Weights of a small transformer language model.
Architecture: LayerNorm before each block, rotary positions, biases, untied embeddings, attention and MLP in parallel, capped logits.
Training: a variant of Muon for these matrices, 141M tokens, 4303 steps.
Each number is 50 + 12 x the weight over its row's rms, rounded and kept within 0 to 99. Layers, rows and columns count from 0. The size before them is the row's rms in percent of the matrix's.

# q: layer 2 attention query, 64x64, rms 0.166, rows 0-24, columns 0-63
# k: layer 2 attention key, 64x64, rms 0.177, rows 0-23, columns 0-63
q0 135:61 35 32 30 48 50 29 54 56 40 57 53 70 49 51 39 45 52 53 69 33 56 48 41 46 59 46 71 28 53 59 66 46 42 70 53 56 43 59 35 43 27 31 61 65 59 61 39 49 50 39 77 58 47 59 62 49 61 58 54 30 50 58 26
k0 088:54 41 70 52 62 48 41 73 76 58 58 43 59 56 55 37 43 73 55 52 58 27 24 57 58 44 62 67 48 47 56 40 41 40 69 59 51 26 63 48 39 45 48 65 53 41 49 43 35 50 59 59 30 35 45 47 35 30 59 57 30 46 48 55
q1 137:62 30 21 39 53 54 39 60 68 37 54 51 60 49 54 37 46 49 67 78 31 41 49 47 41 62 46 73 33 54 48 68 51 47 63 34 54 43 65 39 36 25 39 64 64 61 54 37 55 55 44 63 53 39 58 64 51 63 55 55 49 39 40 36
k1 122:41 34 72 50 55 37 47 61 65 65 56 49 48 49 51 49 47 65 35 57 77 22 44 57 50 43 68 62 60 47 40 36 36 64 71 54 28 30 51 62 38 52 27 53 63 44 68 44 47 39 56 39 41 48 42 51 56 28 52 53 40 41 61 63
q2 170:57 26 24 36 55 68 46 72 60 37 53 44 58 34 61 44 48 57 55 71 39 39 53 47 54 60 52 79 27 55 38 65 65 54 63 31 53 43 58 41 33 34 43 53 61 54 50 35 55 49 53 64 56 39 52 58 34 60 68 52 47 43 48 37
k2 168:40 33 54 42 68 54 64 40 56 44 42 44 64 53 53 53 63 65 45 62 50 26 65 55 46 48 62 74 49 60 37 54 44 38 50 40 49 41 71 74 39 80 33 38 74 35 48 35 41 46 54 50 37 49 37 73 40 46 60 44 50 37 54 52
q3 102:54 55 43 41 46 55 51 22 57 45 48 57 81 44 43 78 41 45 43 44 60 57 57 44 45 48 54 46 64 31 40 54 55 49 57 74 45 54 49 42 47 50 68 44 53 53 39 35 63 33 53 44 61 29 54 47 41 71 87 39 31 43 57 51
k3 118:58 47 58 68 54 60 36 57 51 48 43 73 53 47 60 32 50 54 62 44 61 56 60 66 25 62 48 35 44 37 49 51 56 21 28 46 49 53 42 27 50 46 52 67 30 61 47 56 50 70 40 44 67 58 53 31 72 39 33 48 55 58 38 63
q4 043:45 63 75 54 58 54 41 53 59 60 47 44 44 63 55 63 52 53 40 32 55 58 54 50 32 57 60 43 87 39 59 37 41 46 31 66 45 64 33 47 51 77 44 42 42 51 25 71 61 61 56 24 52 40 44 49 60 52 51 48 46 46 35 43
k4 085:67 34 55 44 48 49 34 55 57 54 69 49 54 47 53 42 44 71 53 52 54 34 41 50 49 47 57 79 30 50 52 50 40 42 80 60 38 40 65 59 52 26 22 62 61 43 62 46 29 35 50 71 54 54 53 49 36 45 56 64 35 49 60 37
q5 048:58 27 40 39 47 60 34 83 51 43 64 46 34 30 62 37 42 56 54 48 45 43 52 45 56 54 59 67 31 45 34 63 74 53 60 34 57 39 51 35 41 44 42 46 57 59 50 39 55 68 63 72 53 37 53 43 35 53 64 72 44 46 41 39
k5 075:60 73 24 59 35 51 50 38 44 46 38 55 43 38 55 57 46 19 56 39 40 74 56 49 42 55 41 30 33 44 43 63 67 58 44 50 61 63 49 42 62 27 63 51 37 57 36 60 60 50 38 44 73 47 55 47 49 70 39 60 66 59 46 50
q6 051:72 36 24 41 49 57 48 59 56 43 42 52 50 47 64 39 41 39 71 72 31 40 49 55 39 73 37 59 37 39 47 70 58 41 43 31 54 37 66 34 45 35 41 50 60 66 45 53 41 63 48 60 69 44 63 59 43 53 42 57 52 34 37 30
k6 108:60 59 32 50 32 46 52 62 51 41 54 52 40 58 57 57 40 42 59 47 28 64 53 54 61 39 41 28 44 47 58 49 71 69 39 53 52 48 33 36 55 24 77 35 27 68 27 57 71 50 48 45 71 47 60 38 55 52 47 56 55 64 43 44
q7 123:43 58 62 63 67 31 49 49 47 51 58 45 42 56 24 46 63 44 53 30 57 63 68 51 53 35 48 25 56 34 56 35 43 53 37 71 44 67 48 47 70 66 61 47 49 39 45 61 44 45 59 37 42 56 29 39 38 41 53 49 70 59 37 76
k7 100:47 57 57 50 44 63 58 51 58 45 50 52 55 51 48 39 58 67 33 41 50 27 53 62 45 43 69 65 51 43 28 43 34 43 66 59 32 42 52 76 35 54 35 41 71 31 63 47 65 35 49 58 62 36 47 50 49 41 85 43 51 37 67 53
q8 100:57 57 41 57 56 43 35 59 45 49 73 52 52 49 52 42 33 64 59 65 68 63 33 49 31 65 72 57 53 44 56 43 45 25 41 36 50 73 53 61 54 88 41 48 48 62 52 48 59 62 31 49 51 39 48 28 56 45 57 29 37 53 48 48
k8 088:54 47 48 31 41 49 54 39 58 48 44 36 58 33 51 50 63 66 55 73 55 33 39 39 37 55 59 51 34 44 42 42 50 78 66 49 47 50 73 51 71 60 29 56 64 63 62 37 41 61 29 40 36 70 39 61 56 54 57 72 57 51 36 43
q9 106:47 59 54 56 53 47 42 58 55 65 62 49 55 48 31 43 39 52 58 59 49 56 52 62 57 17 61 45 64 41 63 77 47 27 57 30 45 34 22 53 56 56 55 37 49 62 56 57 26 39 68 61 57 53 59 52 51 66 69 56 28 41 39 49
k9 101:57 44 51 51 27 56 46 63 49 71 68 48 39 56 38 44 67 57 46 64 53 37 57 46 54 58 56 21 60 38 48 44 57 44 18 45 57 59 57 26 55 45 52 53 32 44 67 32 59 49 68 67 36 65 53 44 62 44 59 34 38 50 71 52
q10 090:68 50 53 40 51 57 48 65 61 58 64 41 58 60 67 55 48 52 40 73 56 42 39 46 49 70 56 63 62 47 54 46 49 25 45 37 55 54 23 40 67 39 52 46 49 35 31 27 30 62 44 50 35 33 56 30 43 56 64 61 65 67 46 67
k10 084:47 32 58 48 53 39 58 36 32 62 29 40 55 47 32 36 41 50 71 58 71 49 69 41 60 40 47 33 27 67 40 36 49 61 55 56 46 43 59 58 66 41 58 46 75 30 67 59 52 56 48 39 38 57 62 49 71 56 54 33 63 54 61 45
q11 095:51 59 66 45 58 42 45 49 53 27 42 48 59 36 38 41 69 83 44 65 35 32 55 50 46 60 50 55 46 57 82 55 55 36 61 63 38 55 47 46 47 39 43 40 55 48 48 47 59 22 32 61 53 40 62 65 69 43 41 67 43 63 43 38
k11 098:45 61 37 61 56 63 52 59 34 38 71 72 33 47 53 38 56 47 54 39 30 47 46 52 33 53 50 28 51 62 77 30 45 57 42 38 57 43 39 26 69 39 62 61 42 65 60 50 72 61 49 30 56 47 50 56 42 48 57 38 47 67 38 53
q12 105:34 66 73 53 51 40 29 61 45 43 68 40 49 59 63 53 42 56 43 43 52 65 35 48 50 54 42 44 50 46 45 33 53 68 33 50 57 47 43 44 61 51 36 51 57 65 41 73 50 73 46 43 28 31 75 68 57 76 54 55 36 48 32 45
k12 101:38 52 58 55 59 47 60 39 50 67 52 56 38 33 61 56 36 66 48 74 34 48 69 56 59 37 47 55 44 50 43 59 58 46 73 44 48 43 67 71 44 51 52 44 55 66 74 45 53 61 45 41 41 51 46 17 41 64 44 55 19 55 49 28
q13 101:49 75 70 63 62 55 71 50 30 52 45 44 58 69 36 50 42 67 60 33 64 53 37 44 27 30 47 37 53 40 60 55 54 71 64 54 50 34 53 68 72 59 53 46 66 44 44 45 28 54 36 40 50 49 38 49 40 43 39 62 57 61 49 40
k13 100:46 39 65 40 57 50 58 61 62 69 51 34 42 59 54 49 60 60 46 68 38 31 49 74 26 31 55 59 68 51 53 41 36 59 71 37 43 50 49 34 41 58 28 32 52 62 53 52 29 52 49 66 44 50 33 62 47 59 45 40 55 50 78 56
q14 098:36 32 45 22 69 48 35 39 44 56 47 51 56 63 44 43 44 62 56 75 63 44 37 39 58 59 35 69 48 48 46 27 43 34 61 47 67 42 56 37 44 49 28 62 73 57 75 56 55 54 62 53 48 47 31 51 52 54 72 49 46 56 39 43
k14 109:54 71 43 32 49 45 47 48 55 43 46 58 52 39 40 46 69 39 43 52 41 78 44 49 46 45 41 38 45 45 52 38 56 42 34 58 65 66 25 49 65 52 66 34 42 54 73 88 67 49 27 44 47 54 60 35 62 56 38 60 56 41 51 44
q15 104:26 69 44 28 56 41 57 35 58 53 47 50 60 42 62 56 22 50 55 60 27 50 48 48 53 42 49 49 50 49 38 41 43 55 44 64 43 47 43 60 70 48 62 35 42 31 66 67 49 48 44 72 47 71 72 63 50 42 44 44 66 72 62 32
k15 097:57 46 45 63 81 73 45 54 56 59 49 48 43 55 38 44 53 52 38 24 42 53 48 60 64 51 52 73 49 59 31 45 32 58 64 53 60 49 50 49 63 45 66 38 47 60 17 40 50 50 67 45 51 38 43 32 37 63 28 44 50 58 51 73
q16 102:53 62 46 25 59 49 52 59 38 27 52 50 58 56 35 46 24 56 52 58 47 51 46 38 58 51 76 35 48 25 47 39 62 59 52 68 60 48 48 24 34 48 60 56 38 64 57 45 52 62 50 44 67 58 17 42 63 58 50 66 46 61 57 43
k16 112:48 35 55 51 55 39 46 34 48 43 38 67 57 45 47 23 71 68 51 78 48 43 45 59 45 54 55 72 69 51 55 36 25 51 61 62 38 22 40 61 61 65 51 56 57 42 29 41 51 47 49 43 44 68 45 51 55 41 60 64 41 31 50 44
q17 097:43 55 51 49 56 61 45 68 40 46 40 48 41 69 34 53 65 46 68 67 41 42 37 56 48 43 60 61 42 64 46 33 44 71 59 43 57 60 39 45 31 57 47 88 43 39 47 48 37 45 37 28 41 69 56 52 44 63 46 48 56 33 58 23
k17 103:56 43 51 53 53 52 46 64 49 54 43 47 18 25 32 42 52 38 50 56 39 72 40 57 36 68 45 41 55 48 61 45 56 58 56 65 54 71 52 58 43 39 62 52 54 65 35 70 53 52 51 60 69 38 38 42 35 65 68 49 53 53 31 18
q18 087:59 43 44 35 56 42 66 35 52 44 43 60 40 56 57 71 58 68 49 37 53 43 65 35 42 47 57 55 58 20 66 50 50 56 49 33 46 74 32 57 58 48 33 34 43 72 58 65 57 56 59 48 18 61 52 67 59 62 40 44 54 39 45 39
k18 086:45 52 44 39 56 50 53 61 43 38 54 59 45 40 64 58 46 19 44 53 47 53 28 51 47 70 51 39 44 62 35 55 59 22 75 53 59 43 61 31 77 56 47 48 45 57 57 72 50 36 72 44 45 61 42 69 64 28 53 50 49 42 41 43
q19 102:61 71 49 41 55 34 65 42 52 52 52 56 19 35 65 50 60 49 30 38 49 70 54 34 45 75 34 42 69 46 58 43 49 73 57 45 50 53 39 53 49 76 62 41 47 29 33 60 56 47 67 63 35 46 47 37 50 46 62 46 58 47 44 55
k19 099:38 38 56 60 61 37 47 33 48 48 44 30 51 42 60 57 63 56 58 59 53 35 52 63 57 56 53 64 26 67 29 49 68 35 45 59 67 36 76 56 54 56 36 41 66 50 68 38 60 41 53 55 37 35 21 38 52 57 63 56 56 46 38 66
q20 102:53 33 43 38 45 34 39 53 70 22 81 53 50 56 53 44 32 56 56 63 52 50 47 33 63 30 62 71 49 58 58 52 50 73 56 50 50 27 72 63 47 46 57 53 59 36 35 42 62 53 45 53 52 37 65 66 40 53 57 39 61 38 46 37
k20 106:44 69 51 62 44 57 56 35 30 33 32 41 40 50 63 47 53 63 56 41 36 76 51 47 52 59 23 32 50 32 38 56 46 55 55 62 46 53 43 35 58 39 48 33 32 55 59 55 59 50 46 61 73 45 61 43 58 77 53 54 55 74 49 65
q21 105:69 41 42 36 50 61 23 39 39 48 46 58 39 38 52 61 54 46 63 67 44 59 64 57 39 36 41 63 60 51 68 54 20 42 49 61 57 43 44 42 45 62 47 46 58 48 68 52 51 53 59 62 47 44 44 57 22 55 41 88 40 39 58 34
k21 096:48 51 39 80 23 55 39 48 48 66 46 44 56 70 26 44 54 25 29 57 35 42 41 55 52 51 54 32 52 39 59 46 66 44 60 65 55 73 45 47 43 19 36 59 60 52 43 61 57 51 44 47 48 55 58 49 66 56 47 43 50 64 39 67
q22 100:56 57 60 35 32 67 53 64 54 45 58 34 40 59 38 47 44 46 57 63 69 54 65 19 51 73 44 34 60 60 42 57 47 24 54 34 45 52 61 52 50 51 52 53 41 54 76 64 59 38 41 25 43 63 61 48 35 54 39 45 46 51 72 48
k22 094:34 77 46 51 41 57 50 49 48 66 58 42 58 58 36 56 53 38 53 62 62 78 35 53 24 36 60 65 47 54 52 50 63 57 59 63 66 35 46 50 54 37 60 63 51 40 48 43 34 44 63 62 43 58 27 47 34 30 38 68 56 52 62 26
q23 111:56 75 57 33 58 38 50 65 55 62 70 36 49 61 57 68 63 59 23 50 58 42 67 68 41 46 35 43 23 44 47 45 45 46 44 58 51 43 42 37 48 39 59 47 33 71 70 68 55 33 41 57 48 34 33 32 53 50 44 47 43 57 53 42
k23 105:44 40 57 46 57 43 59 24 36 47 61 85 60 53 40 26 52 48 44 46 41 33 43 60 59 40 59 50 52 32 36 41 59 54 53 64 80 48 49 61 55 45 54 61 44 55 61 55 37 68 45 44 33 30 47 68 30 37 47 51 47 56 73 53
q24 106:39 47 37 68 44 35 61 34 49 56 60 42 61 32 71 34 73 63 59 71 49 49 64 48 46 55 51 46 62 28 30 50 35 70 73 64 34 40 25 41 59 59 59 57 33 41 50 53 58 50 47 63 61 46 56 64 44 42 51 47 47 43 49 67